Weights of a small transformer language model: LayerNorm before each block, attention and MLP in parallel.
Each number is 50 + 15 x the weight over its row's rms, rounded and kept within 0 to 99. Layers, rows and columns count from 0. The size before them is the row's rms in percent of the matrix's.

# v: layer 16 attention value, 128x128, rms 0.307, rows 96-122, columns 0-127
# o: layer 16 attention output (transposed), 128x128, rms 0.29, rows 96-122, columns 0-127
v96 118:39 76 31 28 50 42 78 34 47 55 66 53 43 66 57 54 60 44 55 40 62 41 57 40 55 45 54 55 52 54 27 40 34 67 61 34 48 58 38 58 53 57 27 42 55 31 09 44 69 50 29 54 58 40 63 47 31 51 87 39 42 89 38 77 46 28 62 53 52 51 42 38 41 47 60 42 47 29 72 70 54 44 67 41 51 52 53 64 68 45 45 50 44 48 68 62 64 39 53 42 58 24 63 42 63 56 32 45 32 43 23 85 65 40 45 24 55 46 41 68 81 47 36 31 65 54 37 99
o96 114:60 44 35 52 26 44 47 56 58 42 41 42 39 19 50 51 56 55 39 58 57 31 67 52 82 29 42 41 58 16 58 38 25 53 53 56 57 61 35 61 53 49 50 40 42 55 48 52 31 42 73 33 76 30 59 28 76 63 50 39 28 91 51 40 59 52 58 52 47 22 42 45 43 55 18 55 58 36 39 47 69 43 60 45 72 60 18 49 68 29 56 79 38 91 47 62 48 47 39 44 28 55 51 66 70 27 52 55 33 45 57 44 50 63 46 37 03 51 56 39 41 28 71 56 58 44 43 27
v97 125:32 36 45 53 44 47 66 45 70 42 70 68 33 46 63 46 40 97 34 40 18 57 61 50 26 62 73 58 40 58 72 59 38 46 40 30 55 60 60 49 70 43 44 56 58 62 54 54 31 43 42 39 49 48 54 54 60 40 54 58 63 87 43 50 74 49 24 34 32 30 42 64 35 47 33 40 85 83 26 53 25 48 59 36 50 48 51 48 66 47 70 56 19 39 66 69 43 56 53 37 65 60 47 29 52 48 16 55 39 31 55 23 42 70 56 59 56 79 48 46 37 60 24 56 45 23 35 51
o97 121:58 61 70 54 50 37 64 37 45 87 31 44 18 72 54 59 45 48 61 77 55 32 31 59 61 73 42 70 28 32 66 60 43 44 67 81 69 59 48 59 45 40 67 57 45 44 84 47 57 59 57 74 23 58 29 65 43 39 62 73 41 58 24 47 84 39 47 40 63 45 59 50 43 48 55 60 74 47 59 37 71 53 42 44 70 39 34 60 39 69 55 31 40 54 44 56 56 36 50 31 17 49 50 31 39 58 44 28 51 42 63 24 42 61 55 63 26 43 51 73 53 71 23 32 62 35 67 30
v98 119:69 61 58 49 57 41 68 70 64 19 63 48 74 64 42 49 55 52 56 61 57 62 48 62 53 45 35 53 66 18 41 18 41 59 44 30 32 53 32 69 33 47 43 57 40 69 60 49 57 38 16 58 40 54 29 39 63 43 57 34 31 42 43 43 45 50 28 67 32 52 70 74 55 22 53 44 73 30 64 66 78 50 75 72 67 65 50 45 52 37 53 63 64 55 43 53 21 52 82 63 58 24 54 62 40 79 31 85 42 65 39 53 64 27 47 67 37 56 60 66 38 27 42 46 64 62 67 58
o98 111:65 41 40 32 63 41 50 46 71 49 33 44 77 46 26 51 35 62 25 51 52 59 44 28 59 33 54 29 22 28 47 57 59 53 63 22 54 30 53 77 46 26 35 45 72 47 67 32 63 45 30 41 62 38 49 51 65 61 33 62 23 65 75 61 17 61 80 52 61 61 52 37 45 66 17 49 47 47 63 44 42 42 76 27 47 63 32 54 27 75 53 52 60 46 45 55 41 42 35 31 44 31 26 54 62 65 35 68 51 26 54 57 51 69 39 81 68 62 49 52 34 61 71 55 62 28 32 62
v99 107:55 38 07 22 48 35 61 62 65 39 91 38 51 57 17 73 72 18 65 52 57 51 49 56 66 42 55 81 63 62 49 41 68 50 61 56 60 38 67 68 58 31 44 32 49 26 48 55 39 50 48 51 61 35 36 70 48 42 37 61 50 41 54 50 57 39 72 35 72 45 49 45 48 35 64 40 48 42 40 36 80 75 33 43 50 40 43 79 47 76 41 38 36 42 64 75 51 66 39 65 70 60 45 41 45 49 41 52 36 39 45 59 81 18 54 40 32 50 61 45 34 42 36 61 67 32 65 16
o99 108:37 29 50 41 46 18 34 50 35 55 52 47 68 36 67 74 84 56 60 32 40 26 53 62 54 20 55 59 46 41 34 20 43 59 58 62 48 58 37 39 54 49 43 57 69 49 74 53 54 46 70 77 68 52 53 63 43 66 54 40 36 56 33 72 65 32 80 48 70 35 65 32 39 38 57 39 37 53 42 63 68 38 68 50 32 19 76 52 62 31 37 35 37 68 70 76 59 43 69 75 40 42 49 90 52 48 58 66 40 59 61 51 71 34 43 67 77 55 65 66 28 42 64 59 57 46 45 63
v100 110:65 56 40 48 70 42 62 54 46 45 49 71 36 40 40 60 39 71 48 75 31 59 33 40 63 47 54 55 62 39 42 74 84 42 40 63 62 59 72 53 37 39 37 68 37 78 49 62 72 30 53 42 42 76 13 44 79 43 71 27 60 31 27 28 61 29 71 51 50 69 52 61 64 61 49 56 52 55 51 76 44 40 67 64 46 62 19 28 38 46 51 58 51 55 37 33 42 69 67 99 53 47 32 50 56 34 68 45 65 38 68 54 71 48 69 41 52 59 56 31 47 57 29 60 46 59 55 37
o100 110:23 56 75 25 77 28 45 44 57 37 72 57 53 67 46 58 64 42 70 67 60 45 43 45 63 28 44 70 73 66 57 60 86 53 48 62 63 45 42 47 58 42 47 75 41 44 47 41 74 62 16 49 48 57 64 64 40 33 51 65 45 34 50 34 00 49 78 44 34 52 51 38 72 54 43 39 74 44 26 61 53 25 56 56 49 32 48 87 63 85 51 38 54 59 11 54 59 67 59 41 52 59 37 47 48 71 32 57 45 48 55 55 32 44 68 54 61 40 45 57 67 57 45 53 36 51 36 35
v101 106:60 68 54 71 31 48 20 41 19 70 37 46 43 81 76 47 37 30 47 55 39 28 44 47 70 46 32 49 46 47 52 64 38 64 41 41 38 30 72 88 61 58 46 45 27 56 48 56 55 45 25 61 47 74 42 45 54 62 74 33 70 68 44 23 66 43 78 41 45 46 46 55 43 25 58 50 45 57 53 20 58 58 59 50 56 24 49 57 42 39 66 60 36 61 53 60 35 19 41 67 27 50 43 78 47 58 70 42 47 44 40 61 28 58 62 49 51 43 20 36 51 76 62 77 59 30 43 20
o101 102:36 65 51 66 56 69 39 34 38 42 69 34 72 14 50 49 78 64 33 63 53 38 38 51 57 37 39 45 56 58 61 63 28 70 04 53 41 30 65 70 50 57 51 58 28 27 43 53 41 26 37 35 26 60 47 74 26 44 50 38 57 35 35 18 46 68 61 56 40 30 40 60 46 34 31 46 43 66 60 38 53 53 44 80 44 47 30 47 40 61 49 45 56 60 24 34 53 36 40 66 54 33 42 56 64 59 74 45 52 58 47 90 63 70 46 55 38 44 53 41 65 49 44 40 80 77 78 60
v102 110:55 53 63 92 58 24 66 81 50 68 41 78 64 38 44 76 48 55 69 58 67 69 62 62 30 47 54 40 74 60 44 41 60 50 65 43 99 63 52 41 58 56 42 53 23 66 60 58 35 42 35 67 49 43 39 67 37 34 18 34 52 42 41 70 36 27 61 27 49 41 50 42 45 40 42 64 50 56 48 28 43 36 60 44 51 67 28 21 33 30 58 56 52 42 49 73 54 32 59 66 45 59 15 41 54 54 60 50 48 42 46 66 38 46 56 52 31 76 45 52 29 34 73 38 44 29 55 48
o102 108:47 54 53 62 57 53 30 35 36 36 52 52 31 48 65 42 45 51 56 51 14 53 24 48 56 43 27 28 44 43 43 41 26 51 49 45 58 34 59 41 46 41 58 54 52 59 76 33 99 42 91 42 44 58 41 51 60 39 63 54 47 22 50 94 43 62 39 75 53 54 45 20 51 63 64 43 71 46 43 34 46 36 18 64 52 27 37 64 51 36 46 69 62 39 14 47 78 43 59 63 55 50 58 43 38 49 26 81 59 34 29 35 45 48 63 66 68 55 47 56 51 48 55 58 42 36 19 65
v103 104:55 27 82 52 69 28 53 71 57 65 35 55 56 56 58 51 82 62 34 82 42 36 34 51 64 68 62 38 33 65 44 63 48 67 55 75 56 56 45 23 46 70 42 70 75 60 42 47 53 70 41 37 19 19 42 19 46 48 57 51 62 22 46 47 74 62 30 42 43 78 66 60 43 47 37 58 18 60 46 37 42 63 37 55 46 60 28 37 42 50 49 36 51 16 62 22 56 45 49 31 33 60 56 45 49 48 64 24 42 54 76 76 50 66 34 48 41 35 48 49 64 40 45 62 49 41 49 77
o103 103:39 40 30 34 38 67 56 49 21 33 71 63 45 49 39 68 33 51 60 81 54 47 44 66 30 92 61 64 44 56 76 43 66 37 30 47 63 40 34 42 62 56 40 51 47 56 41 54 46 57 43 57 57 70 61 32 45 57 39 37 42 34 62 39 68 61 33 53 36 37 54 42 73 68 50 35 59 26 27 57 45 61 41 25 44 67 72 66 47 51 62 85 50 43 74 63 46 48 75 49 55 68 62 35 60 47 46 48 75 31 32 55 39 65 63 61 27 19 17 43 67 68 65 53 10 53 63 58
v104 116:48 44 60 48 41 45 39 61 59 57 38 48 57 61 61 62 44 43 53 56 59 54 20 46 22 41 73 83 37 54 46 44 71 35 84 70 33 61 49 54 49 58 49 62 74 46 55 58 72 25 80 46 35 29 55 50 62 38 50 43 39 50 37 71 39 18 22 37 73 53 41 48 90 52 25 32 62 63 32 54 77 35 51 52 35 55 46 20 44 56 89 71 56 69 44 72 61 49 65 29 62 41 53 53 44 37 50 35 35 43 49 33 33 34 76 32 52 42 41 79 66 63 43 53 44 67 54 45
o104 107:79 40 46 49 43 12 31 58 58 59 63 41 33 89 37 49 44 53 34 18 45 59 64 69 45 48 70 73 57 87 65 50 44 44 57 78 31 56 62 57 48 74 87 53 71 63 32 62 47 45 67 49 45 54 33 57 54 27 25 54 41 21 50 48 33 41 66 39 34 63 43 38 84 34 42 45 65 45 68 56 64 56 36 62 68 53 37 53 41 39 48 59 50 49 70 47 56 20 45 46 78 58 65 35 67 54 58 59 34 36 60 57 60 29 57 54 32 53 65 59 31 30 53 45 28 29 49 40
v105 118:75 46 37 52 31 67 47 55 40 47 53 73 55 56 46 63 38 55 54 44 64 30 82 51 53 48 45 41 59 46 60 47 60 35 90 39 44 62 48 43 37 81 57 49 49 60 49 46 20 54 50 53 71 55 52 46 53 49 60 43 54 66 74 14 49 25 60 28 41 58 32 39 08 57 58 46 69 49 63 45 41 55 71 45 32 50 50 73 43 45 00 62 44 50 08 45 60 50 29 57 58 57 36 36 37 46 29 43 27 35 55 15 53 49 65 36 53 61 58 51 27 65 48 42 53 23 56 65
o105 111:35 33 72 57 61 90 58 55 27 40 64 51 35 46 63 34 40 63 42 64 59 21 32 42 55 25 42 41 54 35 40 39 71 35 55 36 57 63 49 54 72 36 59 43 53 65 51 56 70 43 65 55 39 34 60 56 62 34 47 39 62 23 50 47 73 48 31 31 52 40 02 73 35 26 59 60 64 43 49 68 63 23 58 49 50 26 65 57 39 53 59 09 30 53 27 55 31 55 45 44 52 32 23 68 34 45 43 37 37 25 71 46 50 62 41 58 50 80 40 35 60 40 56 50 54 29 38 60
v106 118:50 42 45 40 65 39 56 43 35 34 49 70 85 61 55 64 39 52 40 21 63 46 53 49 63 13 63 34 46 51 44 52 23 67 59 41 32 57 72 56 56 33 30 42 63 78 55 47 36 44 54 40 52 38 55 65 52 21 62 40 49 66 15 37 50 53 56 68 27 64 80 67 59 63 47 50 54 73 48 67 52 64 35 49 61 73 32 26 71 34 57 65 35 50 50 64 49 49 68 37 64 22 63 69 75 51 66 36 73 31 23 71 58 51 32 30 64 73 52 37 60 74 49 74 53 52 68 57
o106 109:30 58 35 32 71 65 81 42 69 67 69 28 40 87 53 49 76 18 66 42 35 48 43 64 47 37 46 54 57 54 79 57 36 59 63 53 52 34 54 61 50 11 65 47 26 39 34 39 34 31 41 31 56 43 45 66 72 55 65 35 07 69 64 64 69 71 59 40 49 61 55 44 57 78 34 63 39 60 33 47 50 56 48 44 63 41 36 62 61 79 35 48 69 60 63 65 45 47 57 27 50 49 48 15 66 38 61 59 56 45 49 53 73 60 36 52 26 62 56 48 40 42 40 51 58 65 63 31
v107 112:48 28 45 48 49 32 44 59 41 37 63 52 27 29 67 49 49 59 15 61 50 42 47 42 35 61 57 51 42 25 52 30 56 25 42 49 69 32 48 55 31 49 44 40 79 63 58 34 68 49 83 57 88 65 48 43 55 56 20 62 22 29 53 50 51 44 27 66 60 29 22 30 61 53 37 56 55 49 60 43 70 43 47 28 33 42 47 49 78 43 76 49 31 50 55 63 61 50 42 45 75 51 34 51 44 46 66 66 28 43 98 44 60 35 30 50 51 64 44 34 52 81 69 66 56 27 44 39
o107 108:73 53 63 64 49 33 57 54 58 63 34 80 59 62 66 65 49 46 56 32 40 22 43 55 37 57 21 48 61 64 41 29 70 43 29 48 35 47 63 37 13 48 43 39 50 43 37 35 77 44 65 72 66 58 49 38 35 40 44 64 48 00 61 40 62 32 47 52 60 72 55 59 45 46 42 54 76 62 53 93 58 54 55 71 61 41 40 27 44 43 23 30 50 65 65 53 60 41 36 53 35 60 36 67 69 48 51 43 62 60 28 39 38 51 37 56 62 36 20 66 39 57 31 41 32 46 44 21
v108 114:39 26 43 51 54 62 62 57 35 57 68 49 53 23 48 40 47 47 49 28 42 47 59 65 62 59 21 43 34 54 47 41 54 43 31 56 45 38 23 63 72 77 42 32 72 24 55 25 54 63 53 47 23 34 53 44 53 65 52 35 45 40 61 15 49 32 61 52 60 61 72 31 46 74 56 61 56 38 54 44 22 36 52 60 50 40 47 32 13 11 10 48 40 41 59 32 49 38 32 65 36 39 54 37 60 06 66 43 60 38 66 54 51 40 50 43 38 36 49 89 45 35 58 37 48 57 50 63
o108 103:48 31 57 53 35 85 46 44 65 69 44 35 58 51 29 28 69 55 57 59 61 79 41 39 53 70 59 50 79 47 43 52 49 58 48 23 61 47 53 34 63 43 45 56 39 74 55 71 53 79 39 43 48 24 62 08 46 79 36 47 45 46 49 49 46 53 55 63 58 22 42 51 42 45 43 81 55 58 69 71 53 65 49 40 56 03 75 43 40 14 37 73 44 39 58 74 43 72 60 45 59 54 42 47 39 62 59 54 56 32 26 48 51 55 64 37 51 41 53 56 61 39 79 88 54 51 40 48
v109 108:33 51 40 62 71 67 61 57 57 60 65 73 61 68 47 74 58 22 39 54 41 43 22 62 24 79 56 80 46 51 53 68 57 18 87 60 59 38 59 55 40 42 53 45 38 75 55 78 57 36 55 38 47 44 28 52 32 55 43 05 73 41 57 50 57 33 40 53 61 44 59 67 34 55 40 49 44 63 47 44 55 25 46 59 49 66 55 53 41 35 60 53 47 13 56 64 64 62 43 68 49 48 36 42 44 52 75 62 39 35 43 20 58 52 39 46 48 61 28 79 78 63 46 52 16 62 64 58
o109 105:34 63 73 43 73 50 59 62 64 58 63 38 44 69 47 46 43 51 29 55 69 50 33 58 82 83 58 88 67 60 81 53 42 54 35 56 56 24 59 49 46 49 58 39 65 70 55 60 74 44 68 62 55 63 35 50 39 52 34 38 46 13 61 64 45 58 70 54 59 36 62 32 38 39 76 38 67 38 37 30 67 61 34 47 56 55 40 53 75 25 44 38 62 69 62 28 20 23 60 52 56 44 60 58 50 56 51 78 47 58 84 77 44 66 46 52 71 55 41 58 39 50 59 51 53 55 17 30
v110 111:59 64 51 62 70 49 43 40 44 35 60 45 63 43 75 44 46 62 56 32 23 57 52 38 58 57 63 38 65 21 38 43 55 58 49 27 40 38 62 53 64 83 40 28 44 50 56 37 28 38 51 10 53 39 53 37 52 32 63 24 72 41 74 48 44 33 55 62 53 51 46 70 49 44 64 51 64 39 54 00 51 33 27 41 53 61 44 63 67 30 38 55 88 51 69 38 69 56 50 63 50 57 39 38 39 47 66 54 54 62 57 69 37 74 54 44 64 59 43 24 84 74 63 45 32 46 31 77
o110 103:50 81 63 64 49 47 55 55 55 42 66 43 57 43 56 46 54 51 62 59 85 36 55 59 77 50 49 51 31 20 64 49 30 50 32 24 73 50 70 52 32 60 55 40 32 50 59 64 66 49 38 87 36 35 38 30 51 45 51 33 36 18 73 39 40 52 37 33 46 56 38 43 52 58 52 45 60 45 65 72 24 32 81 55 74 83 38 60 99 34 49 58 64 45 35 72 52 52 50 45 77 59 55 40 27 44 53 32 61 60 50 40 39 59 50 53 64 67 62 26 39 47 58 41 52 62 77 56
v111 118:46 50 67 52 36 15 47 74 47 38 39 52 64 64 34 66 45 77 59 43 59 42 71 71 34 63 64 65 36 52 40 30 52 52 51 63 47 49 22 57 72 60 33 39 69 49 37 40 76 37 55 44 36 55 42 44 53 55 38 49 52 24 36 44 44 67 42 35 35 55 41 47 34 28 61 36 15 63 68 72 71 59 62 24 60 24 66 55 67 73 68 32 39 74 38 45 70 46 46 59 39 56 51 35 24 75 37 34 42 37 45 71 43 42 17 71 53 51 23 61 61 32 64 39 53 51 68 79
o111 110:48 21 44 75 49 14 36 50 51 52 54 77 46 58 45 44 57 23 40 47 37 67 58 68 49 58 35 29 32 58 29 39 73 57 41 67 66 44 48 39 56 62 71 30 71 58 47 50 47 34 47 52 49 58 77 45 86 39 61 41 64 35 82 37 77 49 31 43 37 33 66 58 61 79 27 42 63 49 69 56 68 50 55 60 51 56 39 50 36 43 49 79 72 29 74 43 31 48 65 59 44 40 44 73 51 69 39 51 53 37 61 76 35 57 58 59 23 62 50 19 49 58 59 42 75 74 68 57
v112 112:32 25 37 52 57 70 82 33 28 60 49 38 63 55 52 44 43 34 51 39 73 49 64 62 42 63 27 64 38 54 45 60 62 57 41 65 45 31 37 72 65 54 45 26 53 46 27 27 62 63 63 43 51 12 41 19 27 11 83 21 58 27 51 40 60 27 35 45 62 71 39 63 56 61 29 51 75 32 45 54 44 46 30 54 60 33 39 52 74 39 66 40 33 52 51 39 29 58 55 54 57 29 74 53 19 44 51 60 53 51 39 73 72 61 67 59 48 54 49 47 32 62 42 47 49 31 42 50
o112 107:40 62 57 34 59 73 36 63 48 77 78 52 84 55 45 53 57 48 48 58 62 36 56 76 42 38 65 63 49 47 58 34 36 47 41 57 60 64 40 74 55 35 35 33 39 36 43 70 47 48 40 42 65 53 60 13 43 45 33 58 51 25 69 42 23 58 49 45 57 42 31 27 44 47 35 71 49 42 75 34 58 54 55 64 47 19 68 21 32 32 39 73 57 71 58 59 57 50 71 28 19 45 61 45 42 48 16 60 53 54 72 61 68 64 57 71 36 51 56 86 21 60 43 46 58 55 67 30
v113 113:63 37 81 52 60 72 52 28 73 50 53 62 48 39 36 41 38 55 60 24 28 45 55 42 54 55 29 30 36 33 19 46 53 68 46 55 49 62 55 65 42 58 42 39 28 48 63 16 48 49 47 29 33 39 47 27 70 49 51 69 39 68 48 54 49 41 27 58 52 73 65 54 40 49 94 62 46 56 63 35 52 61 48 61 47 81 70 26 60 67 41 35 48 41 70 22 42 53 29 62 50 45 24 59 28 52 33 56 36 64 54 20 35 65 60 49 66 68 59 57 59 34 61 60 29 40 47 08
o113 108:64 42 60 31 49 42 50 31 54 78 39 63 48 35 80 65 27 46 59 78 54 83 52 59 59 56 83 34 39 45 48 44 52 48 56 50 50 40 36 72 48 30 54 57 40 71 72 64 66 40 37 37 60 44 45 38 41 54 69 52 46 32 42 78 41 58 49 68 35 57 78 41 45 38 45 38 41 66 69 55 36 33 53 24 71 90 83 53 51 46 64 27 49 30 40 53 40 53 55 34 80 66 40 50 21 40 57 37 49 67 57 45 36 67 71 53 31 55 36 45 59 31 44 25 74 50 80 61
v114 117:81 20 70 60 61 38 58 47 20 47 47 55 52 39 64 63 47 72 34 39 54 72 43 36 53 27 47 49 61 65 75 51 31 59 60 68 44 59 35 29 48 66 41 53 45 56 45 40 59 50 43 76 34 55 44 36 75 49 36 45 40 46 74 48 57 44 63 15 75 36 62 37 64 09 34 52 46 69 42 45 51 36 33 22 91 55 38 47 64 67 58 56 51 53 58 39 45 75 54 61 11 45 63 59 71 55 60 32 58 43 35 76 42 72 31 40 39 36 44 55 54 43 59 84 59 52 43 54
o114 119:58 50 61 66 25 42 68 21 19 60 87 78 41 68 45 71 47 59 36 56 46 39 41 47 41 48 61 49 40 67 32 60 32 62 55 49 28 55 50 36 69 73 45 64 19 51 21 54 36 52 49 35 31 45 40 38 60 42 75 64 43 62 71 40 44 43 32 14 55 51 60 42 68 66 30 29 41 59 36 57 24 53 27 46 32 30 31 55 52 17 55 58 53 55 49 56 69 35 57 54 37 75 64 38 61 47 59 47 75 39 38 55 57 74 62 84 63 37 46 26 71 47 54 64 58 49 46 46
v115 114:40 74 43 57 49 43 55 69 32 76 71 72 61 21 63 46 39 37 15 66 59 58 52 76 65 63 67 45 31 32 39 42 38 23 58 75 56 54 53 45 60 42 72 31 62 20 43 41 61 63 74 42 26 43 25 53 41 49 60 51 41 37 72 59 62 52 61 69 50 42 53 62 36 46 44 08 44 79 57 28 60 44 23 57 71 48 47 59 70 31 41 69 36 37 52 34 57 50 29 16 58 47 46 31 28 20 65 48 44 62 49 43 40 53 38 58 38 53 45 63 43 56 55 38 68 37 53 29
o115 114:38 72 10 55 52 55 41 57 46 61 63 61 62 40 36 26 66 46 50 43 47 50 46 61 59 84 67 37 53 47 12 60 51 57 46 64 55 50 34 23 20 65 43 34 17 69 46 64 52 22 46 79 72 68 46 22 48 67 44 61 68 18 50 51 82 51 71 47 55 75 49 60 63 61 48 51 60 44 53 43 64 80 50 46 65 48 54 43 42 57 39 29 32 60 53 38 47 50 67 35 67 55 62 74 36 21 81 51 51 40 38 63 85 52 52 47 51 52 35 69 35 54 44 52 53 41 50 37
v116 112:70 56 67 34 58 68 68 74 54 49 73 21 16 74 65 49 68 57 52 54 50 48 26 29 54 16 24 58 61 46 44 55 45 34 35 49 56 35 47 44 35 72 71 42 23 34 63 66 57 49 53 25 48 40 55 39 33 58 33 58 64 56 34 22 26 47 28 44 70 37 61 54 64 54 50 46 45 54 37 30 49 63 51 60 49 51 28 49 50 48 54 60 59 51 34 29 52 53 42 69 52 63 54 56 39 67 60 50 20 54 48 00 37 45 51 31 54 65 30 55 83 41 56 42 30 70 53 28
o116 108:43 65 79 37 49 33 64 28 50 57 50 38 31 29 58 38 33 66 39 44 58 33 61 53 50 36 60 57 51 74 68 16 69 26 45 43 30 26 53 47 16 97 33 41 65 77 63 71 43 45 59 50 22 47 52 39 54 42 43 63 47 50 42 63 01 62 36 62 61 56 55 45 46 42 57 52 52 64 43 49 63 62 53 15 44 59 56 41 68 55 52 25 55 46 49 36 38 57 60 59 76 36 61 55 47 70 60 32 21 53 47 59 43 62 56 70 68 60 51 39 54 34 51 12 40 46 44 55
v117 108:29 57 43 66 34 44 72 58 71 50 32 65 56 26 67 59 38 80 73 62 72 91 70 41 40 50 28 56 60 31 17 20 55 59 41 66 64 41 48 70 51 54 49 54 60 67 55 49 47 20 15 47 57 46 44 50 30 37 51 62 42 61 41 48 59 70 44 64 53 61 46 38 45 62 52 68 47 48 52 65 72 49 49 41 57 33 47 27 37 75 37 35 35 73 35 59 58 65 54 55 26 61 33 48 37 43 63 44 87 54 31 48 79 37 38 45 36 76 27 44 52 62 40 26 38 31 56 58
o117 105:17 44 51 77 70 31 37 48 65 42 33 48 46 49 60 48 45 32 77 44 50 71 59 69 42 28 34 54 48 53 46 53 50 72 35 56 38 42 47 23 54 28 49 30 60 34 57 44 68 57 75 46 44 50 85 44 44 58 29 50 53 50 23 67 53 73 29 45 53 54 80 48 72 57 44 81 64 38 37 59 29 65 62 36 48 32 44 67 31 52 51 99 58 67 49 25 52 88 62 47 58 54 55 61 59 64 31 49 74 54 78 35 43 54 48 61 51 57 57 63 67 35 29 37 53 38 59 59
v118 102:42 40 79 72 44 27 28 70 23 60 19 69 54 63 34 39 32 29 66 54 53 50 76 58 49 44 58 55 54 57 34 64 62 25 68 32 43 37 52 47 52 34 41 21 47 29 57 66 43 51 63 51 69 59 40 38 67 39 57 52 28 36 53 75 69 75 63 58 57 52 51 63 43 57 62 49 55 66 51 58 53 62 24 55 40 66 44 32 55 37 55 31 74 61 59 21 31 29 65 52 74 40 45 46 52 57 66 37 29 40 78 50 48 52 38 38 51 59 56 22 16 24 17 59 55 62 23 54
o118 098:32 45 59 47 53 50 29 56 62 51 61 64 73 55 57 41 24 39 63 35 40 57 61 70 39 62 41 77 57 33 44 50 51 07 42 51 89 56 45 82 53 34 33 30 48 56 51 20 31 56 45 27 63 67 52 59 37 39 56 60 56 48 67 48 57 51 43 50 52 71 40 54 65 76 67 15 58 53 61 60 49 55 33 59 36 44 64 63 36 38 32 18 59 37 19 57 88 40 38 59 82 46 48 51 54 34 70 62 75 37 54 45 52 35 62 39 39 67 62 40 44 57 90 52 56 57 49 50
v119 114:51 62 20 40 64 82 53 61 53 58 57 39 34 53 65 56 50 45 64 73 50 27 64 38 64 42 47 43 66 64 53 45 59 61 50 58 55 37 65 28 38 32 39 41 64 45 50 70 27 23 42 41 30 48 35 69 32 31 47 50 09 74 35 51 43 67 21 25 47 69 79 36 54 40 69 37 45 39 54 46 53 65 43 44 85 33 58 62 49 37 29 17 24 34 23 52 43 59 45 42 51 51 77 47 38 61 40 87 37 49 52 53 66 43 67 58 42 65 38 32 66 70 55 42 40 62 39 65
o119 110:23 36 55 36 65 87 40 32 59 72 52 56 44 37 35 24 57 55 49 35 42 14 53 56 64 13 67 38 43 47 50 19 60 61 43 45 34 40 82 49 47 52 49 23 54 47 55 51 09 51 42 51 40 44 43 59 54 44 48 46 34 55 50 54 81 59 51 66 46 55 65 43 20 77 80 58 24 25 54 46 41 41 72 30 50 60 79 76 43 46 76 43 38 59 59 31 49 42 60 67 68 65 42 45 67 60 41 65 45 44 64 55 37 48 53 47 45 08 42 58 41 45 39 50 34 50 43 44
v120 112:39 70 48 40 69 52 58 51 32 45 67 21 56 47 61 54 56 41 42 70 63 57 56 44 57 36 65 70 34 40 49 59 52 52 54 37 66 33 54 25 64 54 68 46 31 82 33 76 62 30 76 21 47 57 38 55 65 76 67 49 41 48 50 64 49 33 62 77 65 49 43 57 51 53 41 32 30 70 27 42 45 62 35 60 52 29 45 44 64 31 61 42 81 37 73 55 48 72 34 84 49 58 52 60 40 28 52 42 80 45 28 45 31 68 44 55 67 77 71 42 69 25 61 47 40 37 64 84
o120 110:36 54 53 46 60 11 69 43 53 38 36 64 46 47 59 31 53 52 54 52 76 76 48 60 76 53 31 56 58 40 63 62 18 62 87 50 36 50 30 25 31 76 54 50 48 66 52 50 14 43 39 57 63 88 58 57 51 51 48 56 62 38 55 43 43 62 57 55 66 30 32 50 24 72 57 57 66 52 31 52 49 49 80 56 48 36 51 63 85 63 33 44 49 38 40 47 70 59 55 47 88 34 71 48 40 49 35 57 46 61 51 58 60 81 50 47 68 43 37 27 29 62 39 74 62 49 66 35
v121 123:61 48 64 42 67 56 14 36 62 80 32 46 29 73 72 69 53 47 39 56 31 36 71 50 37 52 40 49 35 50 58 25 39 55 42 16 47 59 34 53 35 70 45 46 39 59 51 81 60 57 18 31 46 52 50 58 49 63 30 65 31 63 52 45 36 67 63 65 39 33 42 15 41 53 54 24 36 26 50 49 33 63 59 48 62 38 53 47 56 53 61 50 62 58 46 36 22 46 24 73 59 36 41 13 46 57 41 35 54 44 25 39 68 61 56 82 57 62 52 76 31 37 58 53 60 69 55 77
o121 119:73 43 31 54 55 61 75 52 46 60 27 66 57 51 39 33 31 59 40 39 37 47 61 62 56 58 44 53 37 46 50 48 52 53 62 49 16 25 32 76 46 76 65 36 53 53 47 16 45 58 59 61 34 13 64 61 50 22 56 63 50 62 40 52 53 75 53 89 43 25 50 73 27 65 46 35 76 38 27 43 39 41 47 61 44 48 42 52 44 34 59 46 56 38 44 65 54 79 48 20 63 45 38 52 74 54 71 69 34 55 72 57 53 53 69 44 67 41 41 35 64 70 68 56 87 57 80 50
v122 116:42 31 58 53 38 54 48 54 56 55 66 52 48 17 72 40 37 59 53 53 57 73 45 19 57 36 26 33 26 39 67 51 61 38 87 49 57 59 50 48 88 57 16 59 47 59 82 48 54 27 43 41 35 62 39 43 60 31 47 54 18 41 59 45 49 44 42 54 65 48 55 32 44 72 60 61 67 48 60 68 83 39 37 63 29 45 66 54 69 18 70 66 34 67 37 70 50 48 29 44 26 51 73 43 54 57 58 39 65 58 70 59 27 51 62 49 65 30 55 52 70 54 77 32 41 46 29 38
o122 111:64 27 66 51 46 28 39 60 35 82 65 46 39 83 48 66 35 40 66 77 62 53 56 29 46 29 40 54 42 53 23 60 14 62 41 31 33 45 62 54 25 37 62 29 50 35 51 32 35 50 33 35 48 46 54 57 51 73 19 57 48 34 47 59 34 64 51 49 26 58 32 42 46 49 72 86 59 67 78 68 43 68 51 61 73 48 37 64 45 43 55 36 46 69 61 29 44 51 55 70 53 54 68 67 42 44 53 62 51 40 26 17 38 42 49 62 46 27 30 38 74 30 69 65 42 54 58 40